Part of a small language model's weights.
Size: width 128, vocabulary 1024, 1.96M parameters.
Architecture: RMSNorm before each block, normalized queries and keys.
Training: a variant of SOAP for these matrices, 5901 steps.
Each number is 500 + 50 x the weight over its row's rms, rounded and kept within 0 to 999. Layers, rows and columns count from 0. Numbers have three digits each. The size before them is the row's rms in percent of the matrix's.

# o: layer 2 attention output (transposed), 128x128, rms 0.271, rows 125-127, columns 64-127
# v: layer 2 attention value, 128x128, rms 0.3, rows 126-127, columns 64-127
# gate: layer 2 MLP gate, 320x128, rms 0.315, rows 0-64, columns 64-127
# up: layer 2 MLP up, 320x128, rms 0.319, rows 0-64, columns 64-127
# down: layer 2 MLP down (transposed), 320x128, rms 0.289, rows 0-64, columns 64-127
o125 081:513362410492462508511467492458535590455555556476485593526486529512491456546527540545494530424411539546473612556587403557488566485513478451500476552471399611466504517529452565534455550451514487
v126 085:465586539579367464515451440452499462505554507525556427495544474533556443518512561521491517507462524547504467605551511497488488458530577508435556517555503501527574474446487592524525516562510568
o126 092:505483495398475524531495590550486540458476529430544460541599487471459525531446475582557554566606521475492577420502582462509545484504478600512569476539609514511403545624508456491488509460529447
v127 088:512427509531368566484549477488527408589493558521552532445424474490521458534444504481493511459488427529507413437514481489458525471595480545450532541607517575434506516493457458407525543540449490
o127 086:544504587456658471500440524477529543432472476473607456475549464475424543502466496509479541440498512424562581479535489498470458476456463453538536512431533500460422439511408412524561485501588450
gate0 106:588552553425436467559474503582503545515426512510470548552561505563468555460362484429503601496555530509364527484486544437494501490502471456527466468524519518454512395558476531495416528559511438
up0 099:404501542521540500434498555441564473526514487500488393541452489443469510413483552511471473525430497536468553574450527636459529510511530558511497484510485562545579578510466542503527498459548309
down0 099:477513461504556456433555611524481521590501485449422571481530444450631461491403504477525588498440501468494556459529484503491567527587539564549493554473408506531509460537448493430486539625483491
gate1 105:501513424476465594494561506433509459537395593504466595575478549528585508531568504579449468536457509419542487505483447463494474463467444403510480480431491600497448501525540468478531505582490420
up1 113:499461542521545492481445477559468556523502397454457454515479471478492596517464514416526533496517554500581486432474595526523499488493595574516469518563472457515519447547463494544385394443515537
down1 105:553514482538507557429586532503541470506521491470418455517519452505454506454390509490468554516424555498464474465577473516489533522448529556499517577587527577510444444503535403432591541518461527
gate2 094:476549470558453530513514473530507473470533544582435402460486554545398506451520436444544536536484483479480512426490448567493463424465482529425410467548510613536542522603504449445565579524461555
up2 101:435500529499572482490567526514496481529545521390546457567465495564476471432413524581511582555403440505517506494553537468467454516596474492485550459509589440484383406492495502536564474478408596
down2 101:412526555423578445516544467545470553529505584564410421477501494545548410542536482575482510532513528458502458424511553546432444399511506522510532510520453533499471423485504446429528506564408569
gate3 103:464485594500459473517468556449466460444499410466481552447594507377502531450587486495464601441486533589598458428515487421526533493492453546476495603519540473565511402551446548433443457432494571
up3 092:427499572566445571507503577454538545466501510397493469531577467423513455433594499579529550553466523537503484542445467473556537522426358650506583554515478420477501474532467490392523423406507527
down3 098:546515515449446533439509492565446575488539480513520487518435595438574517561514491559522491546480534580566428429497525474496406475488468430521555473506523567617551511528568511516501435513477548
gate4 102:498598450482508522535526474507413548492399497461488474463573505521553437444490498419438413571387540531556539505533452511527544502500452530447519498517583619480525553515462467438516507510362578
up4 096:484538441516567496535432510420505464476414416499415485492539456589538542516598489454564518476565529542465452517484594442550528470479564693468518551572489492465537496562493577422522455426571472
down4 096:442469496455559568513489616479478570552449422462489473409489528587409452472475478440505422596597458595529558474430434463594453481477547484513542501473580464405513497435492485557526386462517448
gate5 098:539471494544493479460456535506460513503535499461538587451592543476508491590503488446529581579485422564417477560545520423386494474544488418461560482526568460467494478470508417456509611522546551
up5 099:477402556504492499424523507509461547436475480503466527573453547488518471485382429474456609553529479537499527550611537479471439675455504455418538549479520553547518403503456469378486458498542555
down5 095:502567497537534573534532518406463478492461478429446519553468582531481447508532493607495478384497587460574578457480455564489498464488499549502462470440525511554512504568519503515588446475501439
gate6 103:470498468555447561516515560498370522496588515366508500461496534541552525475536503438535555563475411406586520516396493547596515563406506511565546507470482485413505477582496507526541511493650527
up6 100:509526503531564579448472424467507452462460581449558384562418411485512552450529575505530499505545475367543510441535557477456566505461588457460540458574477509528577558539586502489525479444522467
down6 105:572458453620499433499606430493499542527434508454447547413469431496463527439505477475502586526482466469408512535520475521521557545547454537465398564483562536470464575450498509417482497510616495
gate7 108:502482442487515536479487587501487436519451564452578484428503578582466561456514545467492468591497464429545577465528412595488514528550491436511390591552537526428533509518424470499330506475503531
up7 095:471545538513614497456494552604598438451493452473480458540584509461583518518569400544505541491585505480451507508550539539463466543522437520512475471562568528562483450517497429546507493481459510
down7 101:566521563479458504500524480427467479437436443464591469449516400509460527450393485496554494526505580509508493522675549485504486573530476477485474436536489580599508512487623550397497506475489443
gate8 093:531461483471520576461482543580493503507481577454449528425575541532538470470467584528488435549485479579544461451544404480577476558502565464473500497421422577473483454611520558445524534569477558
up8 091:522468509549500548579511516494398488539539466476539522460509455501459541521420487479467481504473544521474455473476473583533490466549486515458442566581467506514556429488444513491458515438496539
down8 089:370446476501454566505547465491543569508491490488479535442551466462456464616500507577452491490533499547517478563404541527520495440440449471538501549501561481517529547594529602466610594500466494
gate9 099:528447573568526474566543437423464462537535418524456525584448535504433472495560571492521436478549520516575420463402571450616505534516423407542466456477518483512514386396557511552478478484538516
up9 097:509510561507497460511468492442514416493532472600517480580473562515458533452589525488494335500484542504532545535356503518583465504548454447533541480497639480467438451508505468546487646565492448
down9 107:425455534544463572490479553505489508530566560573573445520515502540417529488488408494466528558539516575563479565387506451481460448526383441443532504528529470512457437423416453508470474467415419
gate10 102:475452492603436530565461500466453468540429558525506596586595512453520457490465441487413453462546510532547634480409362490596585447427409479538470427570447484488511432465507475508518436517499478
up10 096:533553509428483497585476506532496613468556477463552536520481536421493483485534556445469446442572501469477549526519449487455588495475460493429390520487491490563469493537519478476525519539466528
down10 099:453470477438460454511438560527525449526509454555389535440505535512480481478543504516471516562589574446420486452450440498502575484573558473478477622575548521511517606490540543470455435463523442
gate11 103:502536551534498496530415552515421494505525489512424538499492413475543506479569514392474522512544463517541596573536460471568525426537487510445510507473520489491512542512487616503483395401401584
up11 104:445499485557516388501457537468556524531463481468526527464528501408421597505455496581510536452568508501519413466486458473389571421516479537402442558442571475487505432530485456517510597432587494
down11 104:482487569472514423419622544511562465537557536502456549599519483416505486560511491425464534512451380443508599452537618484559465467511528538400509534516505506535481523489427538543475479484529545
gate12 106:525559434495499493452502476539569422542519417590455457455581541514514504450521544520405578481451543501495504451537479562589565560358455465581478596443515449550529487413513436548517497528484448
up12 099:551510527476443450449638508475535600440429470537565554473472534552488538445484550441487479454556523517476554558454455492468495448580482555468454452538506451437498566454520468498396487525570546
down12 103:489496592525492529454567466459442562453500601499424543386549568409558409445427483461447490534448546579503492550555579467544540455495413424502498438498588551483543513466447458547558473547486516
gate13 095:492488485552443477509471498480545485438466446543555558469530539484463431504528512408463554422430492539519533533436491560525500456469453351445523462564518447479507562597369398489573477535457436
up13 095:455513515516490521485439517532507549493485435509478444424482505455514397469493493444412544466482467516581597517426509503497516422555453369481526542604450555474481496585433500456555562527503414
down13 101:541539471523529603531452509448504497528545510484513530430605473523425425406496431530448537417554516479486488457450481513467518524437530467469545498657465473517520467553496461450505565436511467
gate14 101:507517479523528442503501507466522431490401547510434414513462509465399575480548507551625570451559502517560589517539491502500500517502542559472444511460566469536447474535615542529598441396491472
up14 103:467569557500484547425507498506526516500450529437454488541383507474468444458526554563625599500501554456495488473598557486514422432483556551460444492380579491518484443478562575465604483445449486
down14 103:516460472510523471386582425497471405519506493476395496482618446531511465476512562543460438546428503540501446504515498460547521508575469473585513503557497502475638454485431516589410470451515544
gate15 106:531484440480515562492546361459517518371556460493480583556503536487590412436455576548449462572464509455499588443424441424527535501441502457455534520496520443484492478482497477418530512613613555
up15 112:497521496460447564421523503487626482510468533495446562478625535530481415395515554456502604525471483465488506474437543467517587447506516393479460479485492566494480548482563497504464475514531553
down15 112:568580486457554548450494483462526506547439541493427548637468471542496591452425533505492528590534515454507548478514629444497533487482572487520504490516542532444433526497500517523476462631454492
gate16 107:493491535539522489437447468501409486447514456394506448486482434454527467537433495526453550569357531534565526512460359497540508550424483466501605518556531590533527504510444481437446531589487480
up16 102:443505516523419576430481566540479518467440538444578475496548465600488582555499519413505573360465499556541431465450552514528482615514396503572436460534466401589474538445455498607485460486491494
down16 102:466521395515580475522464493461495567533494504548465522493614426457499523499504500424647542574491506471483650539544540530519521482523574487562512559521411536421480466548458543506422452460462414
gate17 095:431487579437487586457471568535426574472562566438455473444492538540491454400436509511488508466376537489484495370446511530542489540435556472461524489478566513457402441416393472509511476553561535
up17 098:458401549562496597552432503506515501565588485431459515418526448519540534458553508428431545425479554449569606411441488563558540526511506517424527483440570490515504537459451459412545474425522515
down17 102:443435542433467506500461470502501568478447405540477445455495579465463528470554466449435520479461597569492599475444509575536528425484525496452383504555549508489456445490497505508408423427541481
gate18 088:458428495507454449508456485468561478438608484522483498475458476603514507465405508473499500417522441578515462518575450624490484523473452483529464569508569470523587515470493560595440486530481565
up18 092:520504568588564586447512556500452412483508502461509552471546511421548455452509422536508464520510451488471423531462452474494512470558493481454497583518452531469502589519416546506570433410532502
down18 095:617457605595549499599421579532536420511479550551445592497506500423505512540450530527537443474497511483528499540480504625514486523492477478492475578601459472562503441427519412505538494501481472
gate19 101:497467535550563439443468514558530507573464552438479446547560432482456567486527457516540548595550475480512554422539493478600613588603469521549560461543452584441584530473553451512483476514486539
up19 094:505518450542533501487398503490515516464518410478468520508544498514472534548577374459409476403530448476505469516442425494550449542490505538578460501624511467533528480458534515454550470542500503
down19 101:501558498422476458486455443499471436463530443598493419521497575507422617562397518488548519553538522494493532467405542585486499555489483556499439536480487460428549491515536510403523518550444524
gate20 095:556616426423579495548559458537502446512487447575424555567550579507512492504504466487632546528601544494485528486380446518551444509486528515492424492588483381406503414490529393523472471574491450
up20 089:519539406569502538466541508529463462546491551499506445565607539519406480561554510601551534512497428566454528551415546424516547600564501531568521471481480414493463458461652567553496506541532463
down20 099:489490519479584498515487467586481448416435436508574499464445507556544403436452533479460473391430580436481435525530495435452540495535497520470501469424546518528438565450501575455524587533539533
gate21 094:504570467529479486410478495498464524522466500538449399481508548506488551563507465531457413457434617415504514613481487543499554565492498560477489462464523471502486345477475449469471509527484445
up21 092:528422500505549466538534521477518462584552603459536501517547507503611498438539480488461587482530454495492494533527451389449459488529510453527485496463483368586501574492524466529597437467466488
down21 101:514573448582542479561472415520556524504540469478545539566602529544509483405462520566433497493460433496555555492452547521474503563497472454423434472522532410445491592431563467606510499523620560
gate22 096:512524479448546490483554521404589604551423482438482522545507415455457520610465582406463593485594453475506485552578479568494536484513459502540414454405407496487536504503509565457478454520517495
up22 097:540525439557498521410493537434563461567542425573540534460539542511496485442497480435449548522395495569416538522486574508473433478508486484491503598419434472392533491380492540439518425560482476
down22 102:553528548428456542477558464507531613414519408482515490465542574557529478522515487485489476502458440401535515476530419484460478525580468482517509446416472515525423453510517514497562458496505541
gate23 104:512471491443581474509489452470478441532574568423518536409403499452505423503546561490430611555555525548545413563495505609598484477451505429521479617491499485448560523461523476498498489407532460
up23 100:547544504513494386414516581444490539547488413511450499581485434437487456525525461451471560518441480491493510543502414463443492456401543513485486528612489495549460460469411559545498489526484523
down23 103:458531480583483479527513503493440502482460472485531462519456440539517499531421534439512470500499473462489563536396560381548569550584484471445486402439453434551487527508431566460457558499546448
gate24 095:588504499583544518414474509495616513529501474481498504433509359461504399607460587506433408375473521516475463537536421436568551497463530451477541468512491514541479533422485430504437492532504473
up24 092:463503505406462500490476502531402465465480493552515466556535538548465663391519525486547449562483448477558544428504589530465525497499511455507492532521505652566480480489463510529547521518495481
down24 101:527480417528535521533434467558445480523583495524453423516524554487455557480563572508398449498527428469513507482477557496505585476629512509519555605473459425459496402593525419494526544552494491
gate25 093:479429461454464432453560580546559496511550469418432463415495491582484493458483507501530458466482418537546531369466514510457558459599586462500536592544426543459494472558469469516545465535422532
up25 105:483460465593463568448572574531496524410469478501609503490472553507472533516581526538413558452435541538420493571488413490407515469507601487393477529430511475537526601545466499443561517512493527
down25 098:552533445524487547603509464539449529430492483362601465427496506579440504503524565463471470458491506520506477415478474499547564478589385428468525581474540538491475586562549512449614523461415575
gate26 106:526500490501506407551502536434510551511440507572493610428497519486415490542505537471441452534410395530499446529519408568514530467545493434520499565514427519573504495467483575509448366487450485
up26 099:451547615390566482506530523514531509528574465446524435585495484539416552433514481560514552529473484500502457500477515502492442494530502524442563500509558487477422467414480561507624513452490512
down26 094:656514609487532582480518534408561462487501423494627446536532492469558451468499515550525557407524493506533543423503396514482550455506463427500565531540477431447551508486503496388525500463459522
gate27 101:462531597601570572478479473452529497467490504468411520437516451399425490528528488429541527460564500510504474484472541507569492524520488429406569529396489432568523480477501630543444431458572463
up27 097:464512415474394490517526566486428526409449451453473543474518521536506435534515329517598429495537570464601463576515553520486520440408490530560457465508452448535472533492506414547511491569534519
down27 094:525445456538518538500518496505497557542498437525531464445568525481491465456469506440477525574536551570579573434529567344416512532516438547476555540533541479519586467546509589487431521512506577
gate28 098:432507444465516513543474552470522380514591550542478563478429503576521466518419458451576515416516513598439505540534613484456521468451559533464544502487399472428509526429440596471481455467504450
up28 104:542382500538427558449447371524494516529551470518554422494481474512427589449608467598532493503562492462555495441379503525474454514493546520488506523545576512508502497544635470530535500473513544
down28 103:471513479470483547548521559350454562507479461552550571524503492485524492440509561486373496483446486463515577611606482460508558451561576427495535388455502531527473559441531444544503514485476445
gate29 117:559550518473551433592563461460487385444487478544498543396391506467464413569400566567444497476516492491511443541395471417546492553512522545524612518482515465504476457557491564472472491480563496
up29 106:461544510509495445489513458610475528472479510612473550539509514435463487431477463454551481533393593441480644432566473508414468505602465488493451495537539486414456433533493468629538546484538442
down29 097:591511516540494567503532527496498508434555605531468529529506575473580431484551555469551425483532481510428512540535491491431516495533455475501545501518494465496544496534525492488378434534501505
gate30 101:451498488407512480512475465491511435571500502501555415503517506469518466484424488491489467491443450488559549469373454515556515472432379523499482468502524587471475563655483503561487605537514460
up30 109:499601469494461503501511495463544463499430583480558485489529523525488502521490438478492535529568452451523501508442502500477490457496495547479462501376471560470456477542521487433477579512529424
down30 101:555453404512512509556491522509444402520414516556399518491513473449436464501537504502506537478450499501532472513446574638537450467463452472469552488528408511568500576567509566508443494564461498
gate31 097:468402522490561452579509479532466605551519480481427484519456618482570521544649561538501465520549512467527507500501538505495499450517531483500504488575496448555372522516431460536512554519541455
up31 100:541500416478525468524438522464580497444452454473448496564544440435489584462481447456530480338558513419486498496543543465499487445557461445489503555519501482556596606517434503509488396523455476
down31 102:513594531467565476467522587493479547511487487521594449555442415488539412526501529529564452447391505492516564502506477497598461567481538578446462539467495495586514518478515480447511490539496459
gate32 097:448438412566527512465541545445565516525486615463473494552607522443494479521481505476465510532502505500493498535489588524557576491446418470507509583563352568486487560514500532468536597519527510
up32 105:553588505479413487523555532568353502439485502561466473473459554601521452439459447460471429475468502581514509445447451463565492459490543575498548361401626441503490470526502513498502508543441459
down32 102:442585537530581431443565537482482625538487489528508454527548563511558476480448495506483455440568513563428453464546427486492523520546532492490465433435518534554492396503517487530551454476351442
gate33 095:478424484525478537569670570544489498440498588447605511435559507508589504434526502525489565497406473499513497446472477434554506505428598584426502543394440559459523527525503558496522508474432414
up33 105:491412464454509494532576503499514463457501611561516449458604552524492571543545655438486485509509427447452536443459440548507540574453540473538519529471491462462565600428486525530490551426429520
down33 102:503590524510502497516578482508530524569556464473426499436508503560534571401589412552486511500511496517534468536516452562494597596491458515459533400490385520528556449536456531545570487508486454
gate34 098:456453471487532464537433573512467494466538498493440556459476520433480493503482396540413480515499488561400556584557514484509502531405503447407547371468438546461465536463543540413554572539549411
up34 103:524450472520516555609484550445455421473526465515465512532570502434551430476478478536448537403539424524446514574515605438535433608452402509506526419519412476518467518529516484488501524542503368
down34 099:482511443579564464603508454532590448501514526472528528492526458442568520410503452511579479497584457473458543598421483605424486542504477501556525555500452536497534437479468495525441430517439485
gate35 103:418559558512573478512524489544493586605506483510445562476510546572487451576545496516505511499479520471515548443502469488500486541512618556544455577512506470486510479465612476526490547454687533
up35 100:486523482493566478489456573504475423446508501532561454563442435467439515466500494393576492565497531467526507543538456454536489561455445459378580445524607481473459496465408453470496459554429466
down35 102:441504537446607405398528513461548492512494405478453526464482505430498479561430403528494457509560484491501480514468575516581497497492504496565502371421498466485514487460474447492603552545474470
gate36 108:402543545580584488460582482573530504523508492504455442545426534563512536610595502462531477549474461498500476546462524509518449621550511460535553432487526490440495500472557426467496546429528440
up36 108:535538458474512511386492447487608551497469535507528422471545567519506505545507546562502476456550564548467576516459468459473515525535461514521463473560431579524517402533488381476571543469414517
down36 103:479486470521450497441558537549383479362480562566468485622394540532469535496437501513481509512569459411377590456512495591452549518556449513549490527467523500473483447458415455467392494503500514
gate37 099:512555528590527504442473477517518470527448538560475457587463449480522372567487429487436396578515480491512486486514435440481514487483487518468439480437413541541492468521424507499501608380491495
up37 100:516490451520401449609520619440530531476430562525402552558599482540526477520496470472395450512538550469509492522531465473503530420479510511525445469504491510519443567519473549422512498423475496
down37 100:584455447491439494518462521473495476519494483481421525510428530532458555554451526501473486496396567552482432497548483457525454486451536494510476563418503506564527518532502464497599460480446529
gate38 091:595479429473435536572554495492499490481424452579494524447518542471553564636512482586425503421526472536554507476498429487519532521461507561568449411475466565421451531527549556406444417418523550
up38 089:430487644467555598452513513515559541454492610617510585485535526528446488538438532484510502501500467531464492511481546518444468523484545421522527535583512540463534575602478469576500601603473521
down38 102:480503579526531628511499456434537556504534524589622487447462480550504466472494523420594391480500466490452478450410422510579468512523511525531545514528510449514442488527419410540471542600488450
gate39 097:526559497449502460591506484552542596570535532463467490506523511490501433505503409549474589542570453473483502513544400475516492647454493570477539501497556632482559465449433551411519391458426545
up39 102:487448563531433617480483532522624427446517453501486580493514435517508564569537484467593478460493591467439525539494530529558474424527538564513489562561418532568422538595490459586487520599636487
down39 103:383478584476452404455494484495535516421556431511448455589498459436438529567617450521506586481541482501523509443537409496559536423460456464425443454491509517520509452544514461463511443493600616
gate40 104:454498483452540405507463442567534567557566545548505499530584528530469511479533509493471508518485519570412545492495570451464532530544479498549376493536461496473510436517546555474443510445476497
up40 106:535474472498504555478475500489447491501380511505468468518513477564583542548504378437464554529543483517511444460520555467521548395416467474491587441463456412574441563437555522413538491528509405
down40 102:547527439544516412557564556415463477516566526578485553503529447519392480377505450443497545424513469481498500455504511437516424508509460440489487518386522544453456519484534450610586476539451499
gate41 089:431496532517572451497468494525441470488449445522437429515550585551501489526502499539587496509482608525546448511434463599436495430515515464544535508513397512423456536550455464539534489602510535
up41 091:427498510612544467515543583513536478506581394566447474517495506505624543455550554565546506587502461411488451418531500452534540472441542506506504466582579499517430579540495548537555512568534554
down41 098:555560538462482511548527388492416480498498503546549450468494380586469553484480504453523532512465478576506485518430458552595609509563511543563473494479499510516409494501440447442523475527498465
gate42 093:494550512583529500490461544588491466580513386582505394445499515566500549514504472551462462456499499531529457545369472546566495418508537537450482522498569484470495520548498533526465512445617529
up42 097:442455444506543557512521566605545484503519432455544410550511546537479496470471600509527474547480492509467485449482487534555547428549585411597452462520577528450521497433540445433519542514513554
down42 093:436521472488571538556430482546586534568464489528506464356553488489458518439443500500522477542560501532474431543417427530442536383487442464503486441534494579541458472566508501462494432511457560
gate43 114:529532524530460460470502554559466453463431542557518577533500491502444451574500410487511432544485569481516482394475471490524511576485494511408453388419465534386400439561473503483555621533467497
up43 101:542443484557539506413456403478538534457520495478470475501524468548526477466493593497489502540495452410517537477474555515483434549610576451484432549522549604468511526468509472529459438492500556
down43 104:494437618494442533564581591588544484462426495571663471433482485456497512584571468551532515511487502518477552498545491453518565503425420556548475467552508459449514390443561507396503559515487515
gate44 096:548490418531467498544539542391512512522560447509461514470598357440584450462519509456479467505482399488519437533532493508502550460470515525550573526509506503472494526447494464476549445518532562
up44 092:475566538556531560433426524467382472485511571520408510543407543573524498502494463426578618559472512487541464498563583442483532473472493530491436400457580537472539452532496527629454477458529502
down44 093:412506515485534593557510585487496537561551475472510411560485597445521453565543564539536464455455448558503585579436436535602461519500397485473536502559511495439459491602466495435468451452456451
gate45 094:545500450537446475419478428510474491525445582573576452545486539431555534434383590514512497507537507482431473533493457535550519481443482475489573507548514500436509586506497486480552568498584480
up45 093:457543551467567492546585553503509459446520573438464507515545518438450315470592507489541430516491519510477599425451494483489490572591488483502555509437465466540462435460538491534520487495440510
down45 099:498534451448576543502547518525491518492530457510465406637414502462459505535566582534479480446473413566503490544534401464477598504514512481420533486493509401513444447462506457540514456576466517
gate46 097:512562459440516450360524526561579603543484496485491579571559466452568460464502493473463515613517444577469510487571505478466530459444503426538557486464476532480452484459456464405567569458446393
up46 103:525468488490536525566476455484505496535427513531540457516490577489528531552546502528493573528501477535487396531404548533642482476372539522473508558487441538533592436442544471465466416437571489
down46 098:474562496472415634449544442499523494486493481415499529531553479451518500476444513528541457420556480544461521472471470452404493555527487454412474536479506473436563514426442559558409501449541522
gate47 104:565564519443400521456575504446525526479479459483441489535358538436497501511547468489498445483442493456561409460462490502611433530468531534473516550358520538579434522562449441523561598526535546
up47 098:408485507582553432569410475458591415570420504544500401498540511585530543393468541507546493514528493541450572485483482509433509417518486507479430449538488434428487569496384439520482535486631437
down47 101:531499618507489436571412415492472466568548509492475506464503601493515468381435494497480418477512531503441605549507427517488530486478496517505541460502558511481514492461499451525453514472530419
gate48 103:542447511502470436525475436490477550484475473503453542465516493525594445620555517479599551485504496551571520483394486469505467405526558424501481402437513492461544500530448447424518456520457425
up48 093:536581504547530573480544492517568405554490445443502571548450525494463530444425529501469560552472515507463510460640519551480524503508493579508548550600544619523485582508563521534456448415469525
down48 105:572453569592485429562504509524562457480523524533389513474430551512561468555545339462551549440472521465454548554583424515538461441521527458445453574433487414500543493536550472465443527475404528
gate49 109:486429456503476580451566484554531509411565490538548524632511489435589606526507477438496461448430512482521510464550470503490490545469540477522555552527474472472526588469575522419513472449592524
up49 110:543450567541480515511402400445477580443442525543404464552521503549469541548472588507451530417574493470497519439453511459495559499509485604545524467582522527481593607427486559493493453450546414
down49 104:437479481530395550532520556606507426537404459551552503428491462450550414426470429497553375434462472416457444527536475419466414579466497536490476555492488521477548445502543462430436495482497529
gate50 105:564551546489572552504481451466537527571369457472413496499499542541551449441520508506446562490501428489540563467477579462425527460514506556503491456460516499528377473376439577462490425473487528
up50 107:494419452518453504529619517496466508562478463484450482491469534549492388565448470519525468464536445498386566554527508504400496500518500436590461443562490545524511522445414410571447533427530506
down50 108:480468463569510359473582508521498448448589467476590500451487415468467544447529477475505607465424422623526391534442624527527604493466428507490539520515520459538455552591503491481535561520522496
gate51 104:561556510512559433539447518334504428415464498508505553381421546457547451625555564501438413431536502525474490533446487483519511406497492533471471537489452503515500489531407485484523507467569509
up51 106:439550454498463574492514567606532530635471501498543490559515538492546526430448451506435505511469484492609453500541502574543501549487505485489481470483561517488487497474574539506486523476512606
down51 104:575505485494530448545542565530454479521469471505425489484462499542481482544505413546544492478513479576478480453502550537511565484520532472531467480501598575488496473436411537497406485419566557
gate52 093:596523394454441521517503576482518635541569510484453469521573472503534537511539580490503479523502478507506497450446461445571469489492525403449473490476499470410428546589549474457582464575544497
up52 090:431524495465522594535531479566483436541495482493558499508596559528504534492390508426482481462544523532442382524540481590479542538453486519511459509638405490504475474516451498535521521445460417
down52 099:470547533562567494424518493628520611441529523507470487452546444526435510527546490479523539447521504420442443559522511548512470493501491486549543482493513470341418464536533484481436493573533591
gate53 092:490417418588547508420462620575551536488488452518456564449512514481506448491581595470521561473576457546525463543587470563628500469453475420454458508467498513594439518507476452446455504486562426
up53 087:487467517448421488476470423479519479459506583545493478519476524513560512565478510504542492461501466447436494344486553515401547488480454465602562507567535452442560510507489575585555529490494555
down53 097:514454566461566520469512490495538507555592457590404492547511521489504514507563355543478531544438567421456439481486526401502554518521436584518481508538454474471505447560511539558534461490435421
gate54 092:560514469539533555480553449452528515569515465522455476460448537427453529541534554493418456411477446520438515559499505450472475457464528571464531482461489434539521512455628495547560502525535437
up54 103:410448522602531548539572448519558491499477503518484484552520506584595491552563523488493502513457448435543432474570492519509486471437579426542550533464562492463512589494461454491516446535491351
down54 098:472485578432488411492538500542497487514466559618516467395452425525497424498481428461478506478536494599585489507479590484468561570490584443525489491503520493463477433340596469525506426510482529
gate55 097:533434456564450494507538490530545484464534470398490476453525427562667478406565539559452558512460462507431542481435517525534520481572532561481497517553601439452533577481548419513574566501515495
up55 097:473513552500522492579589539581444432537479508479582457540485492486631514453632485556523469469451435513556525463460502415473532483520604529461484571467550543473504512504501409581597563592498600
down55 097:537509496462517469505453439482429508501524527424515498433461444488509452462574411385550462536512510506559447572533473474507486491505422550525502508553539495456459591432499556434593496489481461
gate56 104:477447526414517392466469438529561521527542418420582552497512568549537474522497582428477413439413517444549572579487495549575577497415475498468521598564523556622501541437445484412502524450524512
up56 102:531480465505445495446453456566502473432528501465584498522532579415478497551480443496496424495481456461469609552437485503554535544468513577457538547568433523601500519406492465423533560524497424
down56 098:521491481514426445464445507356531477521487590567545534474652526464451549504518526462486531499548423509469448426405483468451492544505501526487513469553562503520542529528484533506545486415486531
gate57 105:374529492466545463536530426412459430554519414494514430498458454474385487531520495508536390424510522517535516526547476473539487576521518480596549480565553449385516520524493400493420537508538504
up57 107:521524505643509512489410514549537492583406600512494563565535498585473441474481507589549521529590501484501411405459582460485521410569450569511505501497516482527428510434527592470511494445518538
down57 104:553537476497582513455491508535504455515441555476606440488460444438593559481493452492523526531456497528537477563493427488392494561583601428552570514479480540550498504512589445465537559524476443
gate58 103:530521563570571544518476454569470539540529548540496518478490515533432483518527485431564485500484410412598447461508438532562589517459394457500548497510465460561521500537429525547504536595436587
up58 098:455424478474499555510490568475403471594564499467617560491444524433569493456430532485554507508566433484419599511498458425557453562509449405465480543532487554494555504506508502444447449510441551
down58 095:526478499498532491444538479506525571510515495512516468560523478479536478472424444504523464399407518556455505589548562521561539475584588500428503476589447547537549503457457542552471511523451457
gate59 093:498489558458419510535533515386512490530567478477446516511464465418587451505487568521517579495513488503442477462465536613495586426533456429521586527432457585533510497619512549526453537450607510
up59 102:599445419546563447447441443507464553567479561403534535607554572539384516382484463438439548495473447489562484510517496528452432583443542540487548522470504409452518532471522469486481466507515573
down59 096:486492503536453503445473533438538544520589478446535472579490534534442487431526438553419493546538404448551534417566539480418383472524363488502577564454506457555472569418516465422563549594506469
gate60 095:548554390433507503458447499560542581585440494474573511517441447481479475545511465476477514473551451452562507549471537419531469487519492524563473570519417486500515505621515498450440521521463526
up60 101:504502546385536377495533528503495616593560426443488498534491438491415590495454481471436509502544471466472449466539559474513497437537480522546493519540501522527464590588537391449531526448496473
down60 104:455444576459569520537483531468396406521575527428508474533530537549490417473532512489492565481522475470492498531505505563500541506519447550481600531473595575497605503454410469586504508491528524
gate61 086:574504483515472549407502519569497549471437464564426516525453468466508518554525524481389484449503508407499396558529501545491474531462529524520461518373439558489548566467518476510455488448500513
up61 092:461501484560515493516448575548508601425483470538526460507495454426501490524533474489464517464509423447482372535472437497483462428485534487508417468444477538513430593507444508466444536546453406
down61 093:535465503598418605508478510596554511423423463495545407423568486480486493451514494475504486489435470517490470460527476414472506532530538435445402485510494449511507481535484482509441465522527528
gate62 113:486521472515442544516413610500433459490487446531515515605485501585503490641508453509424454458454446530505548464449518518601506496519484476441525467435476494566554530508393465481538548508507496
up62 118:580469449495458534512457445465539474527452460591552496616469504467554438508511522553488525484539486475497505451444528516439485467556535549450554552465564612587498459475495489485617463451487459
down62 114:469474481486457473549579573459555503525577426569458483572509417601518370548546430468480516475469498488542500514550483557459481502480500416485621521425440518453504438543540485467562496580567456
gate63 090:551442513507500449566437477453492478626519419496501457491394445550476428500512431460450511457506513511485543540511484578406465469476493410507532489502590495466450483414456429467487507519477467
up63 096:489442407508415469350424591545492457433501382507471580512618604499555509456517513486535520507534477508470397478511432549488490518505495589558518542524565511494457592609524502438554454548504476
down63 107:541452523491494494477476402439472558542533572456515552537495562535494534509537490509471444533493403418516508516466474513475492429538565577469546514544563478535469467585620505514496459484423543
gate64 103:515459508481488550428612554515447570533524599531481459559517516477415466424610456531461518465450420463460624541480534482507479500503488529484450435475467520485405512555529589527544500487485439
up64 101:449458462555466380526520461435539568509392469550455513511486509466524550572502585479613540506588505466507521600512462519559480444452514494458461510551499437541550537552520467551505528508446507
down64 100:472553454572546487522543428485548556537467446569568568352488566521481497522493488489566495506539456481316506520453469424468512459509446532561509474507499521472442522525455578532502451491441530